python train.py --num_hidden_layers=9 --hidden_size=256 --num_attention_heads=6 --num_key_value_heads=2 --head_dim=64 --positions="rope" --init="normal" --schedule="wsd" --max_seq_len=1024
Each number is 128 + 32 x the weight over its row's rms, rounded and kept within 0 to 255. Layers, rows and columns count from 0. The size above them is the row's rms in percent of the matrix's.

# layer 4 attention query, 384x256, rms 0.0476, rows 42-63,106-127,170-191, columns 0-31
size [121 137 141 140 141 145 145 147 148 150 147 140 155 145 145 149 152 156 141 148 149 143  88  97  87  92  92  94  94  90  88  91  92  98  81  86  94  88  84  94  90  84  88  95 107 119 126 129 134 135 145 143 146 141 147 144 153 147 143 142 151 145 148 145 149 135]
[[122 161 112 129 135 147 100 144  96  92 149  68 115 114 121 182 123 127 143  95 163 118 111 156 117 139 115  76 107 177 101 187]
 [121 133 155 121 106 184 104 126 111 126 114  81 143 148  76  90 147 151  91  73  99  99  53  96 129  89 168  98 100 116 125  87]
 [197 140 154 166 149  67 110  92  87  64 123  97 150  93  91 108 113  92 157 168 167 127 139  94  80 165 107 118 143 121 106  85]
 [115 183 135 136 141 170 101  88  88 113 164  54  80  64 114 150 108  54 151 113 119 143  89 164 112  93 190  98 189 129 135  20]
 [ 93 178 146 173 110  64 167 101  75 123 165 104 170 147 121 122 100  95 102 135 145 113 163  92  76 173 146 152 121 113 139 141]
 [136 182 143 160 137 145 127 110  76  57 146 133 121 135 150  68 120 158 151 136 180 195 116 102 178  95 126 128 138 168 155 121]
 [128 113  83 113 122 138 104 141 127 154 128 209  70 110  84 148 105 121 180  97 125 138  64 118  94 153 100 138  86  50 175 144]
 [149 131 131 209 102 196 116 155  83 114  95  97 142  93 126 206 148  67  81  89 132 140  64 148  77 107  97 106 156 119 178 199]
 [125  60 109 143 135 178 187 148  68 143 110 142 110  87 145 136 189 111 125  76  93 124  76 190 102 141  77 101  63  71 137 105]
 [100  79 121 104 122 153 141 129 139 117 130 158  74 130 169  89  62 119 131 173  88 133 155 205 173 148 179 133 101 163 107 167]
 [124  57 143 103 134 126 152 123 125 190 176  65 173 121 168 133 183  65 100 140  63 113 130 145  71  74 132 166 183 143 118 131]
 [116 130 160 134 114 112 119 130  96 172 122 122  88 162 191 158 113  96  97 137  93  82 153 160  37 103  99 127 115 133 144 124]
 [135 159 157 202 168 129 165 141 167 123 146  87 124 123 146 131 156  82 140 128 115 147 168 115 156 170 103 103 126 131  65 105]
 [131 111  71 154 101 128 101 195 141  75 137 131 158 103 107  86 124 103 135 175 132 129 169 177 157 109 167  90 137 102 138 128]
 [114  85 123 133 121 136 122 101  95 156 117  94 179 119 122 145 136 135 106 129 103 166 115  66 138 130 110  32 154 175 115  97]
 [125 105 121 171 103 157 133  94  48  94 116 139  75 157  41  82 134 137 119 191 158  99 140  87 188 112 107 114 139 133  91 100]
 [ 95  80 225  71  96 109 155 142 141 106 159  85 121 103 124 151 129 177 120  50 146 151 162 150 146 143 130 130 119 171 159 119]
 [171 161  69  98 126 139 112 163  57 115 100 127 118 126  91 101 133 110 149  81 144 127 124 138  91 137 110 115 131  92  62 142]
 [105 104 157 116 106  40 112 143  92  95  97  91 137 159 180  90  94 127 109  80 127 147 157 121  75 114  98 107 135  76 128 105]
 [121 138  96 195 158 147 100 116 186 169 141 119 177 110 223 173  87 123 138 118 104 128 111 136 105  86 179 139 126  85  52  81]
 [ 91 135 189  75 148  87 147 128  99 106 169 189 199 161 144 166 135 115 128 135  68 146  60 144 123 153 156  69 194 132 104 148]
 [132 184 145 152 112  95 114 142 126 127 153 104  63 144 140 106 183 149  93 150 189 137 124  76 133  72 132 108 136 154 126 153]
 [156 127 161 160 148 154 163  96 116 108  23 157  72 150 142 131 189 208 158 124 138 164 162 135  97 149 178 142 114 121 158 128]
 [110 130 115 173 209 125 129 137 154 164  74 142 120 194 112 119 195 119 110 115 101 103  80 118 144  61 131  76  71 127 100 133]
 [150 147 123 182 125 118 159 164  82 142 138 178  99  68 118 116 147 117 172 143 139 170 160 116  55 121 104 146 124 180 119 117]
 [118 132 145 121  89 198 140 151 187  91 137  95 114 111 191 138 104 112 200 120 162 107 145 132 101 160 157 111 154  96 137 131]
 [ 98 113 163 105 151 154 129 107 106 176 175 146 140 131 131 176 115  70  69 104 183 108 133 137 161 143 106 168 136 145 103 125]
 [ 92 171 161 170 110 143  93 152 112  99 137 148 126 134 154 129 111 100 139 104 106 120 144  60  78 141 156 161 152 116  96 103]
 [120 187 134  91 173 164 149  86  83 132 108 124 111 120 171 178 147  81 137 112 131 158 176  89 161 129 126 154 124  95  93 122]
 [ 78 163 154 126 183 195 100 146 156 140 147 148  87 138 107 146 131  80 117 127 168 127  97 127 105 196 106 134 143  83 152 163]
 [107 118 102 107 139 180 192 111 108  91  67 124 165 116 149 156 159 131 113 148  70 154 110 137 111 130 100 159 134  43 127 101]
 [ 62 137 111 113  86  78  81 116 176 139 133 121 113 119 147 114 121 118 149 130  80 131 187 159 123 157 135 126  89 141 101 148]
 [127 118 154 129 118 118 148 125  86 121 163  98 129 178 176 145  89  95 177 119 104 164 147 135 151 116 154 134 127 153 152 125]
 [139 171 148 124 163  97 113  63  73 178 121 134  59 102 141  70  89 147 149  97 108 163  63 190  84  83 100 107 118 109 119  92]
 [ 84 119  81 146 154 188 172  70 146 125  91 139 110 130  80 134 101 173 145 191 110 195 129  66 176 132  87 120  88 165  63  86]
 [127 106 128 169 127 111 123 172 158 120 148  97 153 124 173 118  81 171 145 146 100   2 100 105 118 192 127 100 123  87 208 107]
 [126  83 159 109 101  84 191 183  88 127 176 132 212 128 141 144 148 136 122 146 123 174 157 113 194 127 140  78 167 146 109 183]
 [179 149  83 165  91  97 117 136 120 102 100 135 182 130  70 145  97 148  66 154 154  85 115 119 164 145  80  92 101 185 108 130]
 [140 100 136 119 115  91 123 112 175 121 130 128 134  78 119 159 125 113  89 145 103 138 133 168  81 142  52  62 150 133 159 140]
 [133 159 122  53  84 104 132 146 115 153 121  87 139 110 113 211 135  94 153 130 138 118 111 145  53 121 113 161 130  84  92 146]
 [151  98 129 132 159 127  81 145 103 144  96 124 124 157 119 119 185 124 161  85 200 156 110 128 125 142 153 133 152 109  89 165]
 [191 118 116 147 113 140 142 124 150 174 122 128 112  98 177 136  98 159  58 172 111 130 115 109 137  88 111 139  75  70 138 120]
 [161 159 111 109 136  78 147 133 134 145 131 156 180 127 151 159 109 111 100 196 158 177 117 168 140 156 116 155 146  80 147 150]
 [149 161 121 100 126 110  89 155 150 137 157  94 126 188 111 168  80 118 120 127 131 173 154  68 197 140 125  93 114 125 112 156]
 [121 155  97 121 142 165  29 159 133 100 148  89 131 114 124 146 127 104 159  68 126 129 128 143  86 139 127 131  41 164 116 127]
 [ 90 113 139 126 106 148 141 133  88 132 115 119 132 183  50  86 149 145  84 105 107  66  84  75 134  81 153 102 101 141 118  80]
 [204 156 190 172 164  74 148  96  83  64 113 109 153  58  66 104 125 120 144 165 172 133 153 117 100 147 121  99 138 126 112  83]
 [ 97 186 145 110 149 160 101  78 100 123 162  80  73  80 113 157 145  38 130  84 129  95  90 140 113  86 169  99 173 138 138  29]
 [108 178 147 175  94  75 155 105  69 128 160  90 155 151 146 130 103  92 108 130 176 123 160  88  86 183 131 135 132 107 135 148]
 [138 170 162 170 131 116 131 112 115  60 113 131 125 156 147 104  98 160 160 138 131 170 105 151 184 109 134 140 149 149 118 105]
 [139 124  93 120 119 133  94 154 139 168 126 212  44 103 110 154  84 117 186  93 108 127 104 112 104 143 110 141  91  45 161 130]
 [157 130 125 206 120 205 114 170  72 130 103  96 156  95 118 205 174  73  71  66 123 139  70 146  85 113 131 117 142 125 186 175]
 [112  48 135 133 109 169 205 141  75 132 105 136 104 126 164 168 183  83 102 106  81 124  67 175 106 154  69  92  96  77 108 112]
 [116  92 111  98 111 149 126 115 127 124 139 154  68 103 158  94  48 118 132 167 122 128 166 211 151 123 164 146 120 165 100 149]
 [149  73 169  87 115 143 166 125 143 198 175  68 155 120 167 136 148  75 109 158  63 125 149 170  61  79 139 161 195 149 129 137]
 [112 103 135 126 103 131 116 107  76 173 112 123  94 135 196 151 145  97  94 131  93  79 146 156  54  86  94 129 109 116 145 126]
 [136 151 150 197 152 126 170 135 185 138 132  96 116 133 155 139 163  72 124 130 123 139 168 119 148 151  84 104 130 125  65 107]
 [102 116  82 140 111 133  92 192 147  67 143 133 137 119  95  90 121 123 120 180 123 113 170 152 159  93 170 100 150 119 176 122]
 [133  79 134 150 134 153  94 121 104 161 122 118 171 115  95 133 144 118  92 122 112 151 124  49 150 160 101  43 164 172 121 117]
 [153 119 126 171 116 169 123  82  59 103 104 134  65 144  59  85 148 130 140 169 136  81 136 111 207 126 114 127 135 115  87  96]
 [108  99 216  70 101 102 166 132 167 101 116  59 145 119 116 174 146 162 123  68 142 149 152 160 163 134 141 122 137 152 152 122]
 [180 179 105  81 113 137  99 175  93 133  78 108 123 139  90  95 120 122 165 101 141 147 128 185  94 129 135 109 146 117  36 149]
 [ 83 111 171 117 109  29 118 141 107 116  85 101 178 145 182 109  91 107 103  85 119 150 142 143  92 119  91 112 138  78 113 115]
 [117 114 110 204 154 125  99 122 182 150 117 110 190 104 212 186 100 151 151 114 114 127 119 129 104  68 156 145 127 110  65 120]
 [ 92 125 175  82 142  87 131 144  97  87 187 192 203 163 142 157 143 124 136 129  91 149  65 113 125 143 168  65 205 126 100 146]
 [142 190 157 153 102 113 117 140 111 127 168  84  89 141 135 112 168 146 116 170 183 156 146 116 126  79 148  86  90 148 104 138]]
# layer 4 attention key, 128x256, rms 0.0469, rows 42-63, columns 0-31
size [132 127 144 135 153 145 152 148 149 149 151 146 154 150 151 149 155 156 149 149 150 148]
[[138  86 101 164 129 136 137 139 152 137 121 153 154 120 133 178 138 140 156 131 149 102 102  74 108 153  89 115 117  56 232 184]
 [106 144 140 113  71 135 108 122 144 147 155 122  85 154 194 119 111  77 103  94 105  63 126 126  95 124 134 122 164 106  89 137]
 [115 135 163 107 106 117 107 154 158 130 112 161 102 134 145 163  87 167 131 144 173 134 173 154  85 148  54 130  94  94 100 131]
 [100 167 153 104 116 148 109  77  83  80 142  82  67 101 124  99 124  88  96 165 129  86 112  62 164 162 148 148 161 120 146 170]
 [105 125 167  74 136 146 163 140 165  85 122 141 100 176 154 156 132 111 138  71 121 118 105 127 109 119 146 155 151 147 137 134]
 [159  74  88 116  91 110 161  73  98  77 136 117 163 176 132 125 115 103 132 100 109 150  83 138 114 101 112 155  79 105 148 140]
 [152 115  98 116  99 126 110 132 193 145 147 127  78 160  99 163  79 126 177 133 158 104 159 111 164  91 136 137 140 132 141  76]
 [ 81 123 175 116 174 118 175 123  84 137 110 118 149 111  90 111 147 116 114 112 140 123  97 172 100 107 115 163 183 129 142  89]
 [ 79 115 122  94 117 147 118  83 159 105 101 160 136  96 118 165 125 116 103 118 128 166  66 123 136 130 109 157  92  93 119  73]
 [125 196  50 121 123  88 140  68 136 120 101 128 137 128 150  97 113 114  95 138 122  82 178 143 131 102 115 149  62 102  89 125]
 [132 100 154 138 134 121 109 121  95 149 148 141 118 118 135  87 139 137 150  78 103 187 128 129  83 134  71 187 119 120 152 136]
 [137 104 109 162  97 126  54  98 144 118 148 119 138 118 116 110 103 158 130  81 135 121 167 141  91 114  86  90 129 174 128  74]
 [126  84 123 207  95 153 124  86 141 133 117 148 155 131  46 169  99  70 113  95 145 140  78  86 138  94  66 125 104 108  83 100]
 [147  88 201 154 111  70  94 141 112 109  68  81 113 161 115  78  89 178 169 193  75  58 148 170 155 131 169 169 121 104 192  76]
 [125 112 139 137 160  98 180 150 172  93 170 157 115 124 129 116 167  72 120 144 203 142  82  92 113 164 134  89 124 136 152 122]
 [110 122 146 111 131 122 133 115 126 106 133 163 114  43 142 126 121 135 100 113 131 157  98 133 148 136 139 122  86 103  53  94]
 [ 91  97 158 139  35  91 137 130 133 138 165  98  91 102  86 168  47 104 126 106  86 126 125 178 167 157 124 102 171 133 109 127]
 [145 142 151  67 139 135 101 117 107 113  78 110  85 124  90  89 128 127 115  94 182  96 138 148  86 107 135 161 125 142  32 113]
 [100 105 149 115  91  78  85 113 134 143 114 141 140 134 126 165 122 161 165  80 184 133  97 164 118 128 129  90 133  63  69 200]
 [ 93  97  97 138 158 152 123 191 137 101 119 109  64  98 134  94 121 168  96 119 103 141 102 110 152 102 139 117 139 116 120  90]
 [106  90 147  75 139 104  84  68 116  68 174 126 145 137  91 165 148  95 109 157 192 153 120 107 107 163 104 112 176  92  83 196]
 [172 178 167 142 109  50  79 119 129 112 203  75 111 170 158 142 126 161 146 108 175 147 149 168 143 174 181 131 122 108 106 132]]
# layer 4 attention value, 128x256, rms 0.0572, rows 0-27, columns 0-31
size [111 107 108 109 107 106 108 104 108 115 108 111 108 109 106 109 105 107 107 102 103 112 108 112 107 108 104 110]
[[136 160 118 165 121  97 148 135  96 145 177 117 178  86 100  85 203  50 115 139  75  98 139  78  60  72 102 100 143  84 132 109]
 [150 108 127  78 149 177 185 120 149 135 126 119 145 151 111 140 155 149  81 102  47  84 139 103 126 112 123 124 170  94 108  85]
 [168 123 120 111 109 119 149  88 139 163 165 151  83 168  90 106 149 118 103 114 147 138 137  82 179  75 152  98 157 107 135 123]
 [ 87 160 102 132 136 167 161 111 177 159 146 149 152  71 161  89 125 130 157 120 124 115 184  91 118 110 161 111 137 150 127 104]
 [ 88 179 140  61 119 126 142 123 124 187  94 132  85 155 103 166 145 104  73 110 164  92  51 131 109 137 141 127 139 143 124 126]
 [ 86 132 119  79 121 180 143 127 136  75 129 153  89 102  90 151  64 150  84  83 121  85 130 175 145  81 136 129 174  72 190  69]
 [167 164 109 154 124 133 107  78  95 169  57 190  99 152 104 104 129  89 118 112 135 141 158 128 134 144 157 142 147  94 127  98]
 [ 65 173 148 143  75  92 156 111 120 172  92 160  70 110 108 194 151 174 102 109 154 129 107 111 189  92 151  99 133 106 186 136]
 [121  88 139 104 103  97 161 190 119 122 106 115 133 125 129 100 161 112 110 121 151 155 159 119 149 100 167 179  74 121 184 180]
 [189 126 123 186 133 147 126 145 134 135 122 151 161 171  43 162 149 102 113  99  91 109 126 117 126  98 122 145 101  92 103 114]
 [116 141 111 124 116 122 149 124  48 182 102 203 100 117  85 124 136 145 122 168 155 165 152 132 103 126 104 117 110  98 121 107]
 [157 181 134  89 182 109 150  79 166  99 135 150  94  84 136  88  79 124 164  91  98 173  98  88  87  89 159 234 151 100 146 102]
 [136 153 174 165 163 104 120  95 114 146 121 241 131 133  88 136 171 128 125 147 133 105  59  33  85 137 135  98 142 141 123 192]
 [196 112 148  87 131 133 124 128 171 155 139  86 117 120 117 126 136 185 137 115 164 134  49 148  92 120  77  93 111 111 172 160]
 [195 148  98 110 121  96 127 111 171 151 201 116 152 144 115 118  83 133  65  90 128  79 173 113 132 187  91 134 182 152 105 142]
 [132 149 149  82 178 131 101 116 122  79 108 167 151  89 155 164 138 146 125  85 161 126 156 145 130 112 132 159 151 106 137 117]
 [202 144 117 166 150 140 149 122 105 141 144  42 147  79 147 119 155 143 161 135  86 101 133 140 118 119 199  72 117  91 108 106]
 [153 123 138  86 131 165 133 139 132 127 131 114 131 104 165 143 117 121 158 161 100  76 100 120 124 223 153 163 148 177 134 107]
 [109  63 151 105 152  74 197  93  90 162 177 123 147 176 145 107 171 116 153 118 141 101 135 109 130  28 115 140 156  90  74 150]
 [ 86 124  93 126 127 114  56  53 103 160 108 111 141 152 154 108 142 110  83  94 167 102 156 167  59 132 120 129  72 120 151 146]
 [125 124 154 109  88 113 116  94  95 134 147  70  90  94  55 108 102 179 144 143 163  87 117  65 136 113 183 110 146 106 199  97]
 [181 136 133  95 121 150 121 185 146 228 101 189 154 114 137  84 104 127 173 206 109  95 147 112 154  84  48 126 127 147 188 138]
 [ 40 169 125 111 133 156 176 146  62 109 124  92 142 147 104 132 120 211 162 114 116 125 146 130 171 132 144 105 143 120 135 149]
 [161 157  55  70 140 109 133 132 140 139 163 131  87 132 139 154 151 134 122 149 117 147 139  76 171 110 154 110 158 176 121 124]
 [113 124 164  83 115  71 138 142 177 134 132 107 164 148  95 199 215 142 109 100 122 131  96 151 192 105  91 155  87 116 128  90]
 [123  68 112  96 106 129 146 165 117 113  87  80 146 178 153 148 117  67 110  98 120 116 169  68 191 101 143  96 157  93 130 117]
 [ 79 129 145 132 117 149 148 170 165 177 144  83  75 146  98 100 183  99 121 127 182 130 128 114 126 143 158 204  75 119 117 196]
 [118 132 122 133 126 133 136  48 161 115  98 118 195 176  40 128 111 142 106 130 141 151 138  76 137  94 124 111  99 144 134 138]]
# layer 4 attention output (transposed), 384x256, rms 0.0697, rows 0-27,64-91,128-155, columns 0-31
size [100 105 104  99 102  96 107 103 102 119  99 105 108 105 103 101  98 103 101  86  95 102  93 109 113 100  97 103 110  93  95  87  97 101  94  91 100 108  95  98  96 100  91 100  92  92 101 100 100 114 109  99  96  98 102 103  94  92  90 102  90  97  94  97  96 103 100 102  89  98  98  93  97  95  94  98 100  92  98  95  95  92  95 101]
[[164 122 134 125  91 114 113 129  93 124 103  96 143  97  87  84 143 117 145 134 119 109 159 149 117 129 139 130 132 133 155  92]
 [185 106 139 102 168 177 155 115 110 149  91  63 151 131  95 203 156 114 111 123 112 118 149 133 154 130 130  98 115  84 131  68]
 [149  87 166 129 132 117 120 128 102 173  82 134 142 124  73 133 138 128 109 127 124 183 156 144 140 107 114  83 177 152 112 130]
 [106 141 154 104 103 164 138 140 131 124 147 135 125 117  97 107  94 108 138 138 141  94 174 105 119  82 178  77  93 172 100 178]
 [110 103 142  76 133 101 104 129 110  79 136 126 139 107 151  93 120  74  91 149 183 124  99 154 118 117 146 171 112 157 140  81]
 [102 152 123  93 139 152 111 118 137 153 102 143 162 102 179 163 100 125  92  96 134 144 124 147  92 145 106 145 117 178  90 161]
 [128 134 100 162 174 158 113  99  87 158 121 184  54 106 104 136  93 124 130 122 134 179  84 106  97  52 135 152  77  88 123 149]
 [ 61 152  83 119  87 119 179  88 116 151 121 145  44 135 134 197 118 125 131 134 139  84 128 168 215  54 132  81 170 172  67 190]
 [127 134 141 115  36 150 126 118 137  77  68 144 152  73  91  99 125 171  73 133 172 119 160 147 120  30 170 149 169 143 130 105]
 [148 151 130 135  90 146 107 137 136 136 119 157 172 135 110  99 112 155 131 105  73 130 193 110 115 140  74 140 136 140  85  77]
 [ 92 119  93  97 113 102 124 148  70 129 116 170  82 110 145 144 159 176 115 157 114 141 168  95 116 132 104 158 152 138 148 151]
 [133 167 170  70  87 121 113  71 113 141 168 121  66 147 174 149 108 173 165 131 166  97 158 113 120 108 127 213  97 101 120 118]
 [128 135 152 126 122  90  80 153 139 132 154 200 171 126 114 106 175 180 145 174 195  95 123 109  74 199 135  97 163 109 141 141]
 [129 115 102 130 115  96  75  73 154 141 111 171 132 103 147 164 124 165  58 125 122  98 105 139  76  95 104 120 167 134 128  80]
 [194 135  89  81  94 116 158 147 169 146 230 120 105 171 111 149 163 148 163 120 106 110  98 155 117 173 128 163 122 103 113 139]
 [ 85 126 162  88 136 150 107 115 142 132 148 127 114 156 134 187 122 129  98 130 175  82 152 123 128 114 159 156 142 158  54  63]
 [232 133 132 164 166 135 117 147  70 111 133  66 148  39 167 172 132 164 131 129 136 103 142 136  91 110 129 161 173 130 142 110]
 [162  86  81 113 160 114 168 129 163 190 159 119  61 113 118 153 168 102 179 140  79 118 105 111 130 179 163 162 107 129 113 214]
 [ 85 111 161 118 182  95 106 138 167 116 139 112  85 162 169 129 135 194 206 200 168 120  97 134 166 114 159 149 106  94 148 159]
 [150 113 123 132 186  87 111 117 151 185 125 104 175 109 125 142 102 108  81 135  95 155 164 182  44 123 112 182  83 107  77 124]
 [107 127 146 132 147 182 147 173  94  83 141  56  75 112 151  84 162 168 161 136 121  99 129 125 125 103 133 162  99  71 144 127]
 [193 169 113 149 168 228 158 138 142 171 115 144 108 120 153  79 130 111 135 106 168  99 100 129 158  72  69 140  84 102  83 151]
 [ 79 103 174 134  55 124 144 172 146 100 140  82 105 130 100 130 131 165 141 101 135  88 129 115 155 142 189 106 154  35 103 205]
 [128  89 147  60 143 117 139 126 149 134 166 154 110  91 132 168 192 132 143 169 165 132  81  81 158 142 165 144 143  85 160 112]
 [ 99 131 166 127 111 155 117 140 145 132 122 147 173 109 102 167 174 199 141 147 107 181 129 136 151 133  73 125 146  51 118  76]
 [171  93 138 105 170 158 111 102  65 109  72 162 136 148 195 151 162  72  49 133 132 122 202 122 133 148 104  84 128 147  97 159]
 [121  98  88  83 114 123 139 137 121 137  93 150 187 114 101  87 149 111 134 158 195 159 117 141 132 157  96 122  94  77  94 186]
 [116 184 183 148 101 126  80 131 108 123 109 103 194 113  92 117  85 139 108  92 137 128 161  91 100 137 106 157 110 134 111 118]
 [150  91 116 121 104 142 100 147  81 121 158 115 102 163 152 129 130 119 111 106 106 188 145 161 131 168  84  80 110 115  79 129]
 [100 102 118 107 125 160  85 155  97 104 173 132 154 167 139 155 130  38 151 105 151 131 134 135 155 113 105 104  80 135 148 153]
 [103 149  99 110 136  80 170  81 153 146 116 108 189 102 137 137 142 128 155 148 125 146  83 136 128 132 137 134  91  99 141 153]
 [ 72 120 170 109  77 199 135 111 141 112 145 137 142 136 135 158  82 135 124 143 136 110  92 155 127 132 139 173 179 148  94 195]
 [110 133 110 110 163 116  70  94 112 128 134 107 112 113 136  98  98 189  82 150 144 182  98 169 135 114 123  95  77 147 135 181]
 [133 135  98 136 138 112 118 135 165 210 203 132 123 127 186 115 113 164  96 142  39 180 136 130 126  98 134 207 110 107 117 149]
 [171 150 150 124  72 117  84 159 105  52 155 141 170 193  80 125 158 109 110 138 125 148  93 172 123 190 212 151 114 135 113 195]
 [141 132 157 142 119 140  94 106 122 196 159  88 196 103 145  97 207 132  81  80 158 120  91  87  48  89  97 138 117 123  90 151]
 [148 126  83 135 173 167 127 103 120  97  97 130 194  80 126 142  94 117  74 143 182 157 108  96  84 130 122 150 186 123 195 112]
 [ 99  82 114 155 110 158 133 122  48 116 125 100  61 147 143 111 163 197  90 107 165 124 114 139  94 159 144 137 108 124 180 110]
 [176 117 112  62 140 117  60 153 156 141 128 138 100 108  97  92 135 142  85 163  86 142  85  88 183 141 163 128 169 127 177  96]
 [106 108  30 121 140  75  71 123 128 146 100 127  93 133  97 156 135 108 123 128 160 125 126 139 152 156 118  85 167 114 137  79]
 [139  82 103 127 109 120 136 154  98  71 148  98 176 157 169 120  40 145 201 121 109 138 149 169 125 107  93 159 121 146 147 129]
 [122 108 165 150 126 171 138  89 187 173 141 102 111  66 110 118 106  79 138 104 141 122  86  51 140  83 177 111 161 135  82 121]
 [ 76  86  85 144 142 179 131  83  91  61 153 113 130 110 116 150  93 137 164 160 190  88 186 148 116 138 167 158  89 128 120 144]
 [112 113 128 116 140  95 133 127 144  95 130 169 123 166 134 169 100 146 110  53  88 168 120 125 108 166 142 134 109 106 108 164]
 [154  28 195 129  96 151 168 155 160  99 134 119 143 125 142 144 149 115 120 130 129  81 159 176 125 119 143 139 143 144 129 201]
 [ 94 121 176  54 113  84  90 129 140 149  94 100 177 156 153 168 160 114  99 168 146 157 167 118  73  78 103 145  92  41 114 117]
 [179 163 126 159 160 166 161  95 138 107 123  92 106 116 129  89 117 121 133 177  93 131 107 177  79 202  64  56  97 159 139  96]
 [128 145 111 159 130  99 112 162 185 131 119 109 107  85 126 163 109 116 117 128 114 108 110 102 110  84 126 112  91 159 139  74]
 [142  96  81  97 118 107 134 127 150 152 145  97 161 141 121 174 185 100 155 148  72 125  43 121  97 115  92 125 166 146 100 158]
 [129 168 135 188 168 185  92  92  84 117 165  83 103 153  91 139 124 165 152  81 110 107 109 169 135 101 141 109 154 165 109 122]
 [175 122  91 135 160 107  97  99 129 149 157 128 115  94 165 117 121 185 169 142 103 152 162 139 128 152 100 122 140 177 107 107]
 [ 78 137 165 123 153 125 116 128 155 153 145 125 153 148 127 167 102 160 185 148 129 134 113 157 107  91 110 127 120 181  98 166]
 [127 113 174 131  69 154 114 122 141 105 116 129 144  99 163 108 106 108 117 169  98 133 152 144 164 167 160  83  62 124 155 163]
 [135  91 173 143 142 112  93 154 169 151 130 158 142 171 104 120 118 113 110 196 118  79 123 124 119 148 153 118 102 171 179 104]
 [ 97 136  93 158  73  53 152 126 133 172 141  86 182 120 152 157 178 163 106  54 121 102 104 147 105 126 111 116 123 122 122 192]
 [150 131 109  61 167 152 158 157 156 104 154 196  42 169 149 101 205 103 166 101 137 153 169 150 138 102 120 143 110 115 156 127]
 [124 115 128 142 120 112 141 163  92  97 100  97 168 106  86 130 138 122  73  67  92  79 215 145  92 124 131  77 116 170 161 149]
 [163 124 130 101 104 127 138  78 160 149  96 132 204 156 153 100 123 126 128  88  91  98 191 111 138 124 119 134 181  46 110 121]
 [139 100 138 146 110 144 169 109 139 167 122 162 109 135  75 129 114 100  81 125 113 162 146 149 147  91 132  74 132 143 144 154]
 [117 164 146 151 140 134 155 104 177 126 159  78  96  71 162 126  87 156 103 139 134  91 202 116 133 150 165  98 121 127 154  72]
 [132 110 164  56 118 121 135 156 110 103 151 137  96 126 119 115 106  86  59 137 145 104  74 129 134 169 168 124 141 106 135 128]
 [ 78 160 106  99 153 203 109  93 142 122 131  96 115 104 114 133 157 129  67 111 140 176  84 151 134  99 114 184 113 148  59 104]
 [102 134 131 135 189  85 133  90  54 121 103 178  95  62  82 130 155  93 156 136 166 137 142 104 116  55 107 133 142  64 142 141]
 [100 124 175 142  55 106 103  62  85 160 124 168  80 145 145 159 149 212  93  92 174 126 180 154 188 122 114  95 130 115  99 114]
 [112 101 151 210 106 194 186 216 146  88 131  99 124 123  94 120 130 165 123 116 165 141 145 101 132  71 140 135 140 132 149 129]
 [140 172 169 163  74 129 162  79 126 105 127 129 180 150 136 125 120 162 106 116  70 137 156  98  87 118 114 147 195 101 106 120]
 [ 93 118 173 117  68  81 109  45  99 173  83 159  96  94 198 128 111 191 181 133  96 143 181 134 139 129  95 134 123 166 126 109]
 [ 81 154  83 124 112 165 155  41 128 102 132 175  87 129 197 116  96 114 119  90 173 172 140 149  87 127 163 160 185 115 140 117]
 [123 170 157 167 152 112  70 200 114 147  86 201 145 167  97 121 152 163 136 180 168 134  87 135 133 162 131  98 143 126 113 168]
 [225 125  98  72 136  89  83 109 196 104 147 143 112  91 152 153 167 182 153 130 123 139  87 139 157 155 145  92 144 121 137 153]
 [180 133  82 152 105 137 178  96 167 163 157 156 137 149 105 149 131  93  55 115 118  82 131 128 117 188 104 119 137  98 185 112]
 [ 83 133 162 106 137 136  66 103 137 120 102 192 118 104 107 157 115 147  59 103 135  98 138  98  83  73 122 160 144 148 133  86]
 [202 113 125 152 145 130 133 133 100 156 110 126 178  37 138 150 181 166 115 152 123 131 124 136 150 144 158 122 122 143 113  83]
 [169 128 129  53  88 115 100 109 101 121 152 116 103 119  99 105 169 125 165  94  71 130 132 119 114 194 122 162 158 120 111  77]
 [117 125 163 129 126  82  95 165 186 155 117 133 145 141 126 116 135 147 151 125 180 130 144 137 163  48 147 130  84 116 164 111]
 [152 140 116 153 182 140 122  86 124 149 159  57  99 149 136 106 143  67  97  81  98 152 143 113  94 111 154  98  81  84  93 164]
 [101 174 147 127 137 138 124 128  64 154 118 103 129 154 136 127 116 150 142 181  97 158 120 131 140 120 130 125 134  92  86 120]
 [154 141 160  81 168 147 138 173 125 103 154 142 110 177 130  95  88 125 172 148  95 161 116  89  92 102 119 167 109 111 137 173]
 [ 70 194 135 121 121 135 187 152 113  99 122 118 127 134  90  71 186 195  99 127 116 110 123 101 113 167 180 168 141  92 114 159]
 [153  99 101 118 117 158 162  99 153 177 111 160 140 163 129 156 132 214 136 100 187 159 133 101  74 130 137 147 142  83 128 112]
 [133 150 122 102  52 104 125  96 172 159 129 116 126 135 126 150 153 208 125 103 119 178 130 167 151 140 103 112 132 146  93  84]
 [ 94 125 111 134 139 147  58 132 144 165  91 136 162 106 138 139 185  80 115  99 102 117 216 136 144 165 117  54  98  96 153 107]
 [ 98 133  70  76  92  95 168 153 173 128  73 137 142  68 179  95 127 110  86 127 195 117 164 163  96 101 157 135 111  65 128 174]
 [121 129  97  89 120 186 132 123 154 125  86  81 172 166  79 151  79 167 141 130 217 159 132 125 121 170 122 135  89 101 179 108]]